Weights of a small transformer language model.
Size: width 128, vocabulary 4096.
Architecture: LayerNorm before each block, learned positions, no biases in attention or MLP, tied embeddings.
Each number is 128 + 32 x the weight over its row's rms, rounded and kept within 0 to 255. Layers, rows and columns count from 0. The size above them is the row's rms in percent of the matrix's.

# layer 5 MLP down (transposed), 512x128, rms 0.214, rows 152-204, columns 64-127
size [ 92 109  78  94 104 123  94 113 105  91 106 103  95  99  97 112  96  91  93  86  93 118  87  76  84  89 100 109  91 102 104 118 110  98  77  90 105  76  91  97  73 107  84 119 114 110 102  95 111  98 108 102 101]
[[116  56  86 108 121 159 132 129 147 194 121 127 120 160 186 145  93 154 145  52 124 124 161 117 117  83 113  73 158 136 167 124 126 121 129 161 108 140 106 122 141 126  94 168 117 142 146 155  69 169 136  25 126 116 148 124 111 151 139  85 145 137 148 179]
 [101 126 141 149 127 134  97 200 147 192 110 128 102 114  72 156 159 166  81  95 112 122 113 161 118 138 147  89 167 129 113 114 159 195 174 112 141 136 147 148 180 125 132 209 106 166  83 152  89 161  99 109  91 127 128 119  87 115 181 102 150  85 126 135]
 [149 134 103 166  85 144 176 100 160 156  83 128  90 117 164 173  85 169 154 209  80 165 102 230 140 127 130 109 113 153 195 127 160 153 147 129 139 134 167 107 180 110 121 119 139 168  91 163 183 190 154 101 113 127 148 106  61 163 128 161 114 176 113 134]
 [124 105  92 171 116 211  85 174 105 162 141  53 120 153 115 151 113 153 201 144  98 137 144  93  80 116 194 133  97 140 135 123 144 188 115 127  78 122 125 153 123 146 118 153  97 155  78 113 119 129 124 130 105 124 178  85  71 105 115 121 135 108  66  85]
 [133 105 126 107 132 171 146  85  66 113 148  75 155 117 154 140 161 101 150 118  82  77 146 200 145 113 182 151  69  86 139 124 118 181  70 152  83 129 166 115 158 139 109  97 138 118 133 182  91 139  51 165 136 164  93 134 150 146 165 119 107 145 137  98]
 [125  87 148 125  20 103  97  93 158 157 144 112 130 132 132  95 145 134 136 119 167 117 138 173 119 180 168  85 106 163 116 135 120 120 131 114 115 108  58 134 115 135 155 154  88 168 148 192 172 104 102  96  82 106  91 103 114 140 119 103 155 140 166 101]
 [118 114 138  96 109  30 118 119 171  62 135 113  96 120 156 106 109 104 149 151 122 126 163 103 146 109  69 107 138 107 152 119 116 109 135 119 186  97 117  89 161 118  92  73 118 196 149 177 109  89 132 142 197 143  79 101  98 133 157 120 197 100 196  63]
 [154 138 121 146 172 165 150 114 121 127 146 113 155 115 112 153 157 142 109 110  78 152 155 143 147 132  95 130  93 168 126 172 175 115  84 163 112 162 114 163 137 143  99 186 165 127 127 144 169 189  95 113 110  91 179 135  66  95  91 146 214 195 155 143]
 [138 137 124 160 177 164  85 122 119 140  98 124 140 129  89 128 132 158 155 119 109 132 159 121 125 136 109 165 124  97 142 187 117  71 132 109 114 141 112 182 145 119 112 114 155 121  66 184 169 146 192 188 110 123  97 140 125 103 139 128 115  91 198 135]
 [148 130 142 108 149  95 146 128 128 155 131  43 172  84 124 122 103 124 126 134 117 177 166 135 128 128 105 182  96  78 148 106 107  98 174 165  88 126 148 160 176 154 133  82 109 105 136 126 119 160 106 126 201 150 102 105 116 177 105 150 139 173 156 181]
 [161 199 104 125  64 114 109 140  67 175  79 178 188  94 124 129 106 144 106  87 160  79 164  84 122 105 121 102 153 120 113 106 184  62  80 123 103 118 103 153 183  94 109 116 186 178 169 102 129 171 128 131 151 131 104  70 136 176 179 158 127 111  82  68]
 [139 113  98 126 139 188 163 132 147  45 156 102 138 117 106 150 126 119 110 150 118 179 147 150 125  78 154 157 153 188  80 139 149 178 157  65  78 102 117 189 124 148 103  72 153 100 120 139 183 125 179 155 156 118 143 158 104 110 102  54 160 120 175 123]
 [122 104 120  96 110 134  72 182 127 187 122 135 117 142  85 114 154 113  88 124 104  77 155  87 142 110 162 121 134 148 125 169 125  27  74 138 165 141 161 107 117  79 218 114  97  81 171 119  94  77  74  89 136 154 168  95  69 129 153 101  97 113 119 111]
 [155 193  57 217 130  89 136 210 173 168 146 111 120 186 104 177 120 113  99 125 100 143 104 123  82 105 171 124  77 161 116 106 116 124 120 114 117 155 120 131 117 124  82 106 140 111 122 135  95 118 142 145  87 123 157 165  52 136 181 176 117 173 123 116]
 [139 150 140 212 136  94 147 127 146  80 104 167 204 119 112 138 159 121 169 117 120 115 179 140 116  80 122 101  86 103 126 140 163 149 186 107 156  97 110 100 167 137  30 131 148 149  83 163 106 108 115 112 126 163  83  69 109 171 140 122  95 189 121 165]
 [118  85 153 149 203  44  92  66  97 115 111  84 105 169 103 120 116 129 168 158 112 140 138  84 133  81 147 155 165 192  86 149 116 148 125 128 159 150 173  96 202 132 157 111 148 147 145 120 133 136 129 143 113 215  99 126  98  95  96  91 111 143 116  94]
 [116 113  89 147 107 122 149 153 147 113 124 110  82 104 109 191 127  61  80 167  71 128 128 153 133 112 130 114 158 149 160 126 115 204 154 142  88 106 193 121 105 126  76 142  79  95 123  74  97 103  97 146  89 150 110 132 196 197 182 181 117  99  98 144]
 [129  94 151  85 108 130 131 122 124 113 107 168 111 114 129 131 109 178 111 177  62 124 115 149 131  99 161 156  85 158 144 113  99 114 185 106 155  79 124 160 149 144 198 128 169 145 108 135 152 151 187  80 114 116  91  59 138 101 165  99 114 149 102 160]
 [168 166  64 114 137  97  83 166 154 115 158 163 132 149 104 175 123 123 180 177 115 166 171  85 114 176 137  59  98 156 132 123 107 132 158  88 184 116 160 127 119 107 194 155 104 111 145 141 150 131 124  93 156 120 123 117 173  69 144 120 152  96 118 120]
 [117  87 148 141 147 143  84 148  59 183  55 113 168  86 115 149 133  78  99  99 169 170 113 212 132 147 131 127 142 144 141  99 107 142 118 164 184  94 179 141 117 168 175 122 119  59 132 106 139 177 115 113 116 148 139 142 125 159 105  82  85 141 115 119]
 [150 143 136 100 157 172 162 132  91 147 146  77 150 129 119 161 184 109  97  92 147 101 137 179 129 143 147 180 137 122 162 108 142  78 138 165 136  65 156 106  83 189 106 140 109 119 158  60 142 147  98 137 102 147 169  99 182 111 127 141 116  73 155 105]
 [150 124 121 133 152 111  56 117 139 146 103 153  91 156  79  99 161 143  78 140 104 144 135  68 125 130 117 109 173 133 149 123 151 109 145 132 137 140 164  95 113 113 254 178 180 106 168 139 132 187 183 151 124  76 135 125 130 128 116 172 200 110 148  98]
 [182 140 109  92 122 110 106 172 174 179  84 124 113 143 192 123  58 148  92 105 134  67 132 140 124 159 136 139 144 117 119  73 189 171 157 171 149 132 115 118 143 101  62  81  81 175 172 186  91 148 166  64 120 111 145  93 136  98 150 113 180 162  99 137]
 [139 189 129 118  92 135 132  75 146 136 166 147  81 190 140 143  88 163 182 112 104 120 164 171 151  67 139 117  80 135 149 114 118 138 156 186  98 147  89 134 158 163  98 161 101 116 109 117  98 164 100 105 145  69 121 123  56  96 122 167 151 120 140 131]
 [155 152 151 131 130 105 141 109 145 103 151 106 117  59  79 159 139 169 147 137  97 126 103 114 122 137 141 144 131  85 160 126  89 216 186 164 107 134 162 145 164 166  80  77 112 120  66 182 142 166 123 115 113 107 175 137 137 149  61 153 152 120 153 140]
 [122 151 121 131 164 152  90 143 120  63 146 102 125  94 153  89 101 141 104 125 122 154 128 129 169 167 155 178  67  38 142 121 145 150 140 100 103 124 163 182 112 150 145  81 129 149 112  94 154 145 130  90  67 127  83 114 135  82  85 169 148 151 153 181]
 [145 112 144 134 134 155 163 174 137 161 163 105 129 141  92 102 130  80 103 153 134  83 159  96 133 137  79 127 121 121  91 144 167 162 213 129 164  88 118 108 127 152 158 174 139 175 158 130 147 106 156 114 147 114  84  72 188 121 153 130  91  87 106 171]
 [164 132  90 144 146 143 136 106 132 109 132 148 131 139 134 129 117 152  85 136  58 104 198 139  84 149  95  79 112 151 165 167 115 174 161  88 158 119 131 104 147  65 143 154 103 154 133 123 184 110 103  94 115  84 148  97  72 116 133 139 144  85  85 148]
 [147 117 103 187 167 194 101 168 177 189 172 113 112  80  96  99  93  94 112 122 127 146 115  64  98 132 163 112 104 137 147 125 156 159  73 114 111 156 121 168 153 152 123 100 131 104 145  97 156 133  74 104 141 105 143 115  66 139 208 159  88 118 123 135]
 [148 136 158 120 144 102 138  63 171 108 121 135 118 138 183 193  87 106 112  97 100 112 112 149 158 123 106 110  83 131 124 129 103  71 167 138 115 123 147 206 193 109 133  54 134 139 158 118 111  90 147 177 131 104 181 154 130 174 148 162  97 108 163 153]
 [140 101 109 121  95 112 183 124 138  96 161 130 162 164 110 121 144 178 105 113 146  97 142 176  94 173 151 125 157  92 152 148  88 133 102 120 142 135 121 151 111 134 105 162  97  89 110 158 128 157 177  77 153 149 108 168 130 141 113 112 167 188 190  82]
 [176 130 183 135 154  87 135 123  66 146 136 116 144 157 130 101 119 165  85  99  86 153 147 135 141 117 143 141 139  98 114 151 210 159 112 171 131 112  98 144 117 104 133 143  98 118 174 107 156 122 140  89 111 143 148 103 138  59 152 104 138 144  68 120]
 [209 193 120 117  91 103 169 156 134 185 105 147 114 157 133 171 125 122  92 156 148  48 118 149  78 117 137  93 103 141 128 108 184 160 131  95 168  66 137 150 124 129 165 120 114 110  84 193  75 155 148 142 184 142 163 124 160 107 172  36 160  82 114 146]
 [152 100 114 166 166 163  86 118 149 132 111 122 124 107 147 143 117 123 147 133 147  79  84 112 118 190 154 123 172  88 135 160 148  63 145 131  96 157 129 105 102  63 199 148 134 154 134  82 178 118 145 178 157  61 128 130 113 167 134 149 129 125 101 147]
 [ 80 147 122 183  99 151 140 137 114 134 110 119 128 117 116 103  42 151 167 133  87 139 171 158 150 108 181 105 127 100  94  83 122 148 108 150  92 132 157 160 136  68  98  98  93 163 133 120 167 177 150 124  88  74 121 132  99 125 108 146 160 183 103 209]
 [163 176  94 129 105 150  79 112 172 176 189 167 183 137  74 115 139 172 113 113 209 115 120  82 132 103 209 106 145 128  61 127 158 144 119 135 132 105  65  98  94 171 202 166 142  64 162 122  89 151 119 114 138 146 105 135  94 105 171 108 146  83  55 142]
 [145 174  56 139 170 176 159 118 120 220 173 113  81 121  96 107 103  89  87  72 161 134 107 131 122 151  70 166 155 151  80 180 152 123 152 116 129  81 129 165 110 146 156 114 113 130  64 113 181 146 122 111  92  89 147  81 151  82 100 130 105  72  73 140]
 [122 133 113 119  91 160 142 161 114  98 130 127  93 158 163 165  81 109 120 146 112 147 156 130 185 148 179 137 116 101 181 122 158 119 113 194 171 135 161 150 157 110  75  54  86 127 132 146 138 156 141 127 168 131  76  97 102 101 112 122 124 160  98 138]
 [ 65 160 166  70 146 140  65  78 160 177 109 143 114 133  79 124 183 130 110  40 133 124 113  80  99  88 159 167 108 149 101 109 102 112 133 100 105 112 105 145 133 102 119 181 177 131 114  90 153 144 145 153 124 128 149 124 158 144 152 160 185 163 157  86]
 [147 128 142 103 114 116 154 190 145 118  42 129 155 143 174 131 122 151 159 143 164 121 148 112 118 116 121 136 116 101 174  99 154 145 100 115 172 131 178  93  77 115  80  60  97 109 120 114 125 183 133 160 183 127 140 213 112 125 124 169 172 127 182 103]
 [ 67 155 107 136  75 121  80 161  91  90 106 126 104  86 132 131 166 110 155 195 142 155 132 168 135  98  82  85 134 137 118 164 108 145 137 142 120 123 140 157 199 148 116 110 101 198  55  95 157 152 120  56 134 119 118  97  69 132 115 182  87 127 130 117]
 [154 122 153  82 129  99 149 164 146  92 132 202 137 119 127 141 104 205 142  99 107 158 142 126 120  48 153  53  90 141 158 133 126 170 105 159 141 148 114 100 101 103 129 113 165 135 118 119 109 228 121 145 108 143 119 127  94 114 134  71  71 129 132  83]
 [144  99 116 148 107 117 155 146 124 127 106 114 149 141 117 112 121 122 127 153  51 133 144 195 115 130 157 140 122  60  53 119 102 103  59 146  82  94 152 161 104 145 145 183  75 224 152 120 140 104 144  52 179  79 160  88 129  95 165 165 138 178 134 128]
 [135 118 151 120 152  94 173 112 140 128 106 110 108 160 127 118  94 108  70 128 124  72 132 141 119 163 174 150  91 146  98 118 181  90 130  70 119 148 118 116 128 154  78 173 107 134 124 103 113 115 137 165 111 163 106 116 122 110 105 104 171 153 116 152]
 [ 98 134  79 136 166 117 150 152 172 126  86  69 155 149  73 167  97 120 161 109 166  97 117  70 160  95 130 144 135 131 157 131 151 163 134  98 110 103 177 159 199 176 110 115 142 185 122 121 135 140 103  70 143 173 108 120  92 178 139  40  96 154 100 169]
 [123 161 140 120  96 147 136 150 113 123  65 112 118 176 105 132 156 160 105  73  82  88 145 117 148 184 148 110 192 111 146  90 161  60 166 175 109 146 134 135 179  98 163 151 131 121 129  95 110 114 143  73  80 111 139 118  79 102 134 120 196 109 149 124]
 [128 129 138 128 174 125 125 116 158 122 138 103 197 118 123 155 140 122 207 114 141 110 140 161  81 145 146 141 112 153 109 127 208 142 186 141 168 129 157 111 156 169  53 192  92 149 140 156  96 170 128 126 132 141 148 140  67 123 122 100 119 117  96 146]
 [142 139 121 168 141 161 121 144 163 165 138  98 135  77 100 113 124  59  76 133 128 107 152 178 102 154 130 123  76 120 138 126 117 117  94 160  79 103 132 203 103 214  50 120 125 158 133 140 177  95 137 164 171 190 189 127 106 106  91 156 135 164  62 162]
 [109 103  98  82 176 137 126 128  84 116 126 180  84 134 111 134 126 220 173 122 147 105  65  88 164 119 137 126 187 131 119 129  52  68  85 118 154 155 113 144 134 133 138  70 138 142 125  95 101 128 128 153 130 147  62 138 122 173 113 176  65 136 129 127]
 [117 134 102 129 114 131  91 110 122 142 191  89 180 102  63 153 134  85 155 121  95 134 144 152 135  84 120 149  96 113 161 142  95 120 148 123  75 144 182  80 209 155 139 171 151  93 213 130 111 101 177 150 112 190 122 133 175 103 119 111 154  96 151 172]
 [ 98 118 140 163 169 107  99 130 166 136 114 102 112 155  83 145 160  97 147 135 105 103 147 125 163 119 152 115 111 124 138 112 141 117 123 113 170 185 133 135 149 110  59 146 125  92 189  85  95 149 173 153 159 113 145  96 142 150 113  75 156 150 144 200]
 [125 152 132 138  76 102  41 101 169 101 128 118 114 126 137 102 126 105 137 134 137 182 100  76 110 145 211 182 146 165 139 192 187 122 136 132 127 100 111 112 126  97 106  94 115 151  81 190 157 123 123 147 155 107  92 209 116 117 109 105 136  97 149 130]
 [167 107 136 126 121 113 117 135 140 118 155 122 203  69 123 106 112 127 115 104 140 107 155 113 134 108 160 195 102  97  63 134  75  84  83 133 113 198 127  76  98 114 151 109 159  74 182  93 109 201 185 177 166  76 120 105 123 169 192 112 103 131 128 116]]
# layer 5 MLP up, 512x128, rms 0.21, rows 153-204, columns 64-127
size [109  98  96 110 108  95 105 103  84  98  97  94 101  95 105  97  97  86  92 106 109 101  90  95  89 103 109  94  99 104 116 117  96  92  91 103  93  97 100  95  92  89 120 110 103 112  99 106  95 109  97 106]
[[163  79 137 102  82 124 141 161 113 133 134 139 129  98 163 148 143 120  88 114  86  74 120 128 140  73 120  88 154 140 102 111  91 119  86 135 155 143 114 108 110 111 116 140  84  89 141 127 182 185 121 122  84  93 109  90 105 152  68  99 166 173 126 170]
 [ 76  93 182 153 129 157 121 123 118 137 137 162 152 151 208 123 115  88 109  62 149 150 132  94  99 180 120  93 134 146 143 162 155 135 128  87 142 105 131 148 106 132 170 190 174 105 187 167 158 131 175 167 106 164  81 111 109  88 161 139 136 122 134 102]
 [ 89 107 130 131 175 100 177  81 127  85  61 140 124 122 164  97  98  93 142 170 131 162 148 135  66 125  90 138  97  77 132 111  89  68 124 156 176  91  91 175 118 116 134 132 111 144 106 134 159 150 131 181 169 161  24 136 180  83 161 142 175 101 121  70]
 [ 98 143 168  94 115  89 111  57 127 147  75 139  86  94 149 142 136 161 170 113 147 125  87 135 118 143 147 201 146 176 176 159  89 176 140 151 173  90 105 149 141  93 116 159 109 144 180 136 129 141 153 100 149 144 113 152  85  78 153 107 101 109 117 155]
 [ 86 116 126  97 172  74 136 118  81 145 131 139  91 165 129  95 181 184 126 130 165 145 156 143  59 129 168 142 131 101 133 114 148  65 180 149 141 114 144 168 150 101 138 139 172 122 112 156 161 136 107  72 138 178 121 116 130 189  69 103 186 121  90 148]
 [151 110 153 113 165  92 127 169 170 133 167 168 103 165 176 141 134 149 117 125 112 132  90 129 104 133  68 142 144 120 135 137 198  82 146 157 128  64 208 183 140 171 105 134  99 106 122 150 125 202 121 114  63 207 186 157 179 138 176  54  73 133  55 126]
 [110 101 145 173 120 133 177 100 151 119  92  97  74  75 116 142 110 157 121 136 160 122 162  80 135  51  71 129 142 116 125 135  78 113 171 100 146  62 125 167 116 147 154 113 117 163 115 146 116 169  93 108 192 115  52 122  75 157 127 120 191 144 111  29]
 [130 132 164 104 149 108 202 144 107 132 211 158 102 137 119 129 207  99 140 192 119 176 133 130 155 169 165 106 162 147 127 164 181 177 145 147 165  74 114 147 106 186 175 159 158 140 100 163 105 110 166  75 174 152 116 133 113 118 131 143 135 126  37 115]
 [121 119  82 111 170  78 144 171 136 108 165 133 131 109  53 141 142 116 113 142 156 183 127 195  98 105 108 148 168 120 118 114 153  72 141 143 219 132 112 139 133 150 117 153 132 141 177 104 172 152  89 131 166 116 205 187 120  81  94 157 185 110  84  73]
 [141  83  29  94  91 163 139 136 112 121  92 140  32 137 176 104 158  87 129 112 202 132 130 140 138 129  92 151 138  95 149 161 132 118 121  81 161 101 111 127 104  69 118 110 157 102 137 111  99  93 158 144 166 119 145 150 150 116 119 151 139 133 155  92]
 [158 128 102  55 154 101 151 134 110 122 128 153 109 123 142 136 125 139 126 138  99 136 180 166 110 144 117 143 118  83 137 158 100 186 117 175 102  73 192 160 161 118 143 120 113 174  87  95  74 162 112  14  71 109 119 104 161  99  69 153 188 170 172 143]
 [107 140 128 155 162 131 106 106 110  91  66  98 170 162 139 161 136 135 158 145 154 169 119  74 134  93 161  52 180 132 148 185  69  89 144 112 164 138 133 172 106 149  54 117 136 145 152 123 109 135 130 125 124 155 134  88 118 116  91 130 138  87 161  99]
 [ 87 105 127 116 134 142 106 117  40 129 134  86 140  92 192 124 124 126 152 110 151  97 110 120  88  71 151 168 119 163 161  47 159 133 102 109 133  80 110 161 144 146 183 186 116 101 171 108 130  63 109 136 145 118 128 114 175 114 128 160 117 121 106 117]
 [151 127 146 160 119 153  95 129 139 203 164 149 115 151 124 152  91 209 156 114 160 105 102 139 139 165  83 122 120 158 110 157 132  95 116 128 141 119 167 148 127 137 163 163 140 148 134  91 121  82 139  92 118 116  68 132  96 123 134 129 193 114  61 147]
 [163 105 119  71 164 147 129  79  95 127 113 120 148 147 166 142 125 154 111  88 116 119 146 140 109 145 186 172 100  98 151  72 103 232 153 167  86  97  76 119 158 102  91 113  86 127  96 107 159 137 102  30 185 148 116 102 100 121 177 166 128 124 103 109]
 [117 128 117  67  61 172 160 189 172 130 130 147  91 108 174  98 109 101 187 104 100 108 126 159 144 140 117 139 147 138 124 128 119  98 157 112 134  90 122 134 169 125 144 122 132 139 103 178  83 135 127 114 102  94 117 138 120 102 115  75 108 128 198  94]
 [167 103 182  78 100 160 116 161 183 124 135  89  79 109 136 178 124 140 171 123 121 181 174 163 124 144 102 179 129 120 138 168 131 135 144 164 167 156 102 121 164 134 165 121 109  94 134  98 133 131 133 145 116  97 115 111 128 135  70 224 150 102  40  93]
 [143 147  93  98  77 129 143  95 144 125 102 160  89 143 128  75 116  67 201 128 155  71 121 120  96  90 121 124  64 167 179 122 151 149  83 130  63  95 114  84 116 189 151 129  99 131 103 151 161  92 158 114 103 143 115 146 191 166 117 168 156 137 125 175]
 [109 121  83 140 138 134  73 111 179 149 122 172 187  95 156 113 115 172  95 105  85  60  84 150 138 148 130 144 104  56 142 158 143 140 147 151  68 117  77  94 128 113 132 114 123 148 164  99 102 130 162 151 184 129 153 105 163 166 163 154 111 114  94 163]
 [109 111 185 131 179 103 108 153 128  98 149 160 169 111 134 199 126  72 145 123 124 163 159 132 148 148 175 122 160 111 135 150  94 168 131 123 110 101  90 170 163  69  76  55 145 141 146 179 101  92  88 123 147 183 116 154 126 133 105 106  65  98 182 114]
 [161 222 142 132  76 149 149 135 143  74 125 128 155 163  89 102 130  91 130 120 108 131  73 151 143 165 153  99 131 117 136 121 148 188 142 125  99 124 117 160 158  73 157 173 134 151  94 103 135 100 128 130 139 199 136 158 104 103 114  92  79  70 101 114]
 [139 107 112  72 109 167 176 137  98 137 160 191  92 106 104 137  94 153 104 150 134 151 107 192 113  84 122 177 137 121 136 213 131 144  71 126 148 105 128  87 100 120 134 160 135 165 113 121 120 142 103 166 114 110 145 127 133 152 156  61  61 140 111  72]
 [111 133 129 166 167 123 151 190 126  88  91  47 152  89 162 151  91  81  74 119 138 169 191 133 108 203 149 114 146 171 154 112 122  91 119 100 112  98 209 115 116  84 163 129  95 190 146 136 161  80 109 134 124 148 142  98 148 167 113 100 130 147 108 106]
 [106 118 106  94 134 103 173  86  66 159 153 171 165 141  65 147 145 106 134 132 155 153 108 124 151 150 176 103 139 120 106  51 110  78 156 133 156 101  96 114  86 129 128 168 194 155 155  93  66 113  95 103 128 193 112 127 118 187 181  96 129 123 163 123]
 [162 101 189  75  83  83 154  88 119 146 175 122  58 117  83 196 189 138 135 150 106 109 100  87  85 179 134 144 192 118 111 125 134  93 106 155 137 125 170 113 150 119 142 127 211 137 100 136  72 173 146 181 102 119 179 140 127 159 141 128 143 112 132  98]
 [ 61  86 131 167 134 162 132 106 136 191 145  80 125 119 120 100 152 168 113 196 137 132 128 149 104 117 138 101 117 158  78 114 156 125 213 124 131 125 205 123  96 124  48 144 120 108 117 165  98 124  90 101 109 139 101  80 165 136 160 126  94 159 134 155]
 [162 103 115 158  78 125 130 101 135 111  87  76 160 147 108 129 153  92 138 157  73 174 189 156 121 101 186 104 203  42 134  83  84 126 154 121  70 167  78 110 165 128 104 126 136 184  84 162 193  82 119 103 162  97 129  91 145 112 123 120  88 109 136 147]
 [101 129 128 133 166 155 101 110 136 114 155  97 145 162 143  83  89 125 166 173 195 143 152 179  75  98 171 148 130 155 160 124 133 183 160 133 136  74  96 146 163 106  80  70  97 164  86  78 137 114 122 166  82 102 102 132 162 150  99  99 139 112 112 169]
 [136 190 137 169 120 129  97 186 143 155 165  78 114 141 104 105 149 132 169 119  81 137 140  77 165 153 111  92 138 146 128 108 107 106 143 117  72 123 177 122  62 105 169 203 128 110 123 128  77 116  83 112 176 107  78 140 108 120 184 104 113 139  72  93]
 [ 84 126  88  79 189  95 100 151 133 143 159 166 106  70 125 127 210  92 150 147 168  87 138 124 154 174 131  77 142 193 144 100 164  61 121 139 113 119 108 156 160 141 100 113 107 162 165 127 108 124 121 127 117 149 160 123  66 165 198 165 142 156 101  97]
 [145 113 128  96 181  89 151 122 150 139 107 184 117 109 121 103 194 133 174  94 164 140 141 165 122 170  96 130 180 154 163 141 121 168 104 164 126  96  90 185 176 128 131 125 121 135 124  94 139 117 195 121 117 149 173  88 105 145 161 160 119 134 144 122]
 [125 149 135 165 111 166 149 125 163 140 125  96 116 107 111 118 151 138 109 112  39 160 141 176 132 163  61 110  79 119 100 183 102 217 124 118 190 121  56  71 136  84 125  91 109 132  74 172 161 126  62  82  94 121  90 108 154  80 139 182 137 154 127 162]
 [ 89 127 130 123 121 105 176  46 176 170 112 166 119 102 109 120 101 117 159 151 124 144 126  95 134 104 197 134 154 130 146 134 180 169 175 136 108  90 128 120  70  95 103  76 139  69  89 136 164  80 116 113 172 125 100  88 131  73 181 148 156 128  96  97]
 [141 141  85 100 126 118 126 154 120 137 162 161 168  98 167 124 142 149 130 123 136  98 134 119 130 176 124  75 106 116 186  83 161  74 136 122 151  62 135  84  80 125 180 126 165 163 117 138 137 118 106 185 116 164 124  87 170 166  87  78 125 186 186 158]
 [123 116 189 106 123 122 177 167 130 162 111  98  95 175 129  90 130  98 127 154 109 111 141 154  75 182 170 194 134 153 114 106 103 132  67 122  77 160 116  98 148  71 159 126 129  79 130 114 140  97 141  91 128  86 135 104  53  97 129 138 138 111 138 130]
 [108 123 122 151  85 139 157 128 134  81 121 134 138 155  92 114  91 117 142 105 136 151 108 175 112 147 155 107 146 109  78 110  94 116  88 126 119 112  88 110 140 139 139 103 129 140  49 159  79 177  78 144 161 126 116 108  95 122 123  95 162 107 127 118]
 [109 153 162 175 155  98 174  74 142 105  66 110 122 120 139  71 133 142 151 169 146 102 171  80 100 165  84  83 167 116 116 153 103  81 149 114 204 147 125 180 141 136 148 163 132 127 163 101 149 166  94  88  72 152 105 138 107 125 137 104 120  87 116 122]
 [159 133 139 120  86 153 100 111 140 172 125 134 163 142  50 103 173  72 132 154 194 163 109 171 115 142 171 156 157 114 117 129 115 163 131 145 133 120 177 120 126 133 150 174 147 113  85 133  93  75 133  98  78 128 174 101 133 129 190 129 147 115  59  86]
 [121 182  75 144  85 137 111 118 110 148 110 152  99 137 112 148 185 120 154 186 177 150  95 143 115  68 122  91  39 146 107 135  80 140 113 188 142 128 149  98 117 117 130 169 110 175 137  92  41 121 146 127  88 131 116  68 125  79 152 114 112 147 154  60]
 [129 159 155 147 165 130 117 141  84 154 185 113 108  92 172  88 109 156 146 116  78 123 132  99  82 186 135 123 167 113 183 136 105 192  97 118 120 187  68 120 117 120 138 163 161 123 141 141  98  46  77 167  92 161 138 144 212 147  73 169 149 151 146 103]
 [152 133 140  92 144 106 144 135 104 213 147 138 102 200 151 140 132 142 135 167 114  65 140 127 120 112 119 169 114 111 138 165  76  94  87  60 104 176 134 153  80 173 120 117 114 127 117 177 141 103 157 148 120 137  84 152 133 123 199  88 148 130 110 170]
 [147 109 165 153 172  62 127  98 165 144 152 107 140  88 144 182 125 139 109 106 184 127  90  91 139 118 141 105 154 136 186 145 150  81 179 117 179 141  67 135 111 132 155  62 143  99 131 145  68 109 102 157 106 110 158 185 123 159 102 110 146  93 123 164]
 [101  81 128 152 139 145 116 239 152  98 102 159 138 143 138 104  80 121 118 134  91 151 122  93 128 164 112 109 125 127 124 171 119 103 132 115 141 165  88 101 103 138 105 140 176 109 141 144 132 126 162 142 125 104 146 109 102 112 151 106 145 141 181 173]
 [100 136 137 112 184 145  38 185 122 160 117 103 137 143 165 113 125 134  98 133 129 109 157 113 144  88 113 116 181 113 145 133 158 156 182 137 126 122 161 132  82 111  81 138 143 114  96 138 124  88 119  95 173  97 132 137 174  89 125 105  82 168 103 105]
 [150 109 160  88 138  71 146 184 100  95 185 132 153 146 158 119 134 111 106 115 141 127 137 121  63  61 135 140 138 197 200 101 103 121 122 146  94 104 155 107 126 169 152 124 155 103 143 151 179 146 184  83 199  91 118 163 129 116 201 117 159 166 126 110]
 [130 151 103 110 113  89 130 102  75 131  84 108 210  93 108 118 159 107 121 135  99 133 165  77 142 152 140  89 140 133 125 135 136 122 128 121  40  75 141 133 111  85 108 103 150 116 165 120  97 119 128 125 173 163 151  89 184 157 105 134 134 158  86 159]
 [128 101 131 107 116 117 110  98 156 177  40 107 171 164 110 119 135 131 135 111  97  90 145 164 119 132 167 161 237 132  54  86  87  87 172 153 125 176 126 150 114  92 117 124 112 118 153 170 111 128 102 116 100 151 120 197 102 153 117 138 118 130 139 127]
 [143  69 183 134 151 103 127 134 107 175 151 169 131 201 120  75 132 144 150 106 144 138  91 138  99 120 110  92 127 122 111  97  97 148  75  50  96 114 102 119 121 125 170 197  99 162  77  59 141 143  94 127 109 147 166 114 150 145  83 106 165 168  80 137]
 [142  73  91 145 167 197  38 114 170 162  90 112 150 177 142 171 123  50 176 190 184 139 168 152 132 152 111 146  98 186 110 157 128 102 132 126 100 128 116  70 115 133 140 144 133 136 138 168 103 122 123 137 118 158 164 134 161 138 133  81 141 138 170  99]
 [ 60 124 128 196 121 116 135 131  54 119 169 117 112 218  75 154 157  77 122  87  88 120 147 123 140 109  89  92 138 133 142  85  93 150 131 112  78  72 123 185 133 135  98 153 135 194  79 160 124 114  95 173 125 142 122 124 167 114 125  64 100 127  81 157]
 [109  89 149 124 148 103 151 166 201  90  88 111 147 140 109 160  85 188 140 142 161 117  94 193 116 136  89 125 139 101 109 122 152 112 129  57 125 143 125  43  84 154 167 145 112 118 181  72 145 112 145 165 143 192 189 114 122 114 135 120 143 130 103 132]
 [128 152 149 152 128  89  98 124 111 124 176 148 149 148 196  93 126 157 130  74 128 155 202 128 107 105 163  63 179 154 186  77 132 106 146 106 121 140 115 131 119 120  65 114 106  72 145 152 125  80 101 102  76 165  75 177 170  99  96  84 111 117 165 186]]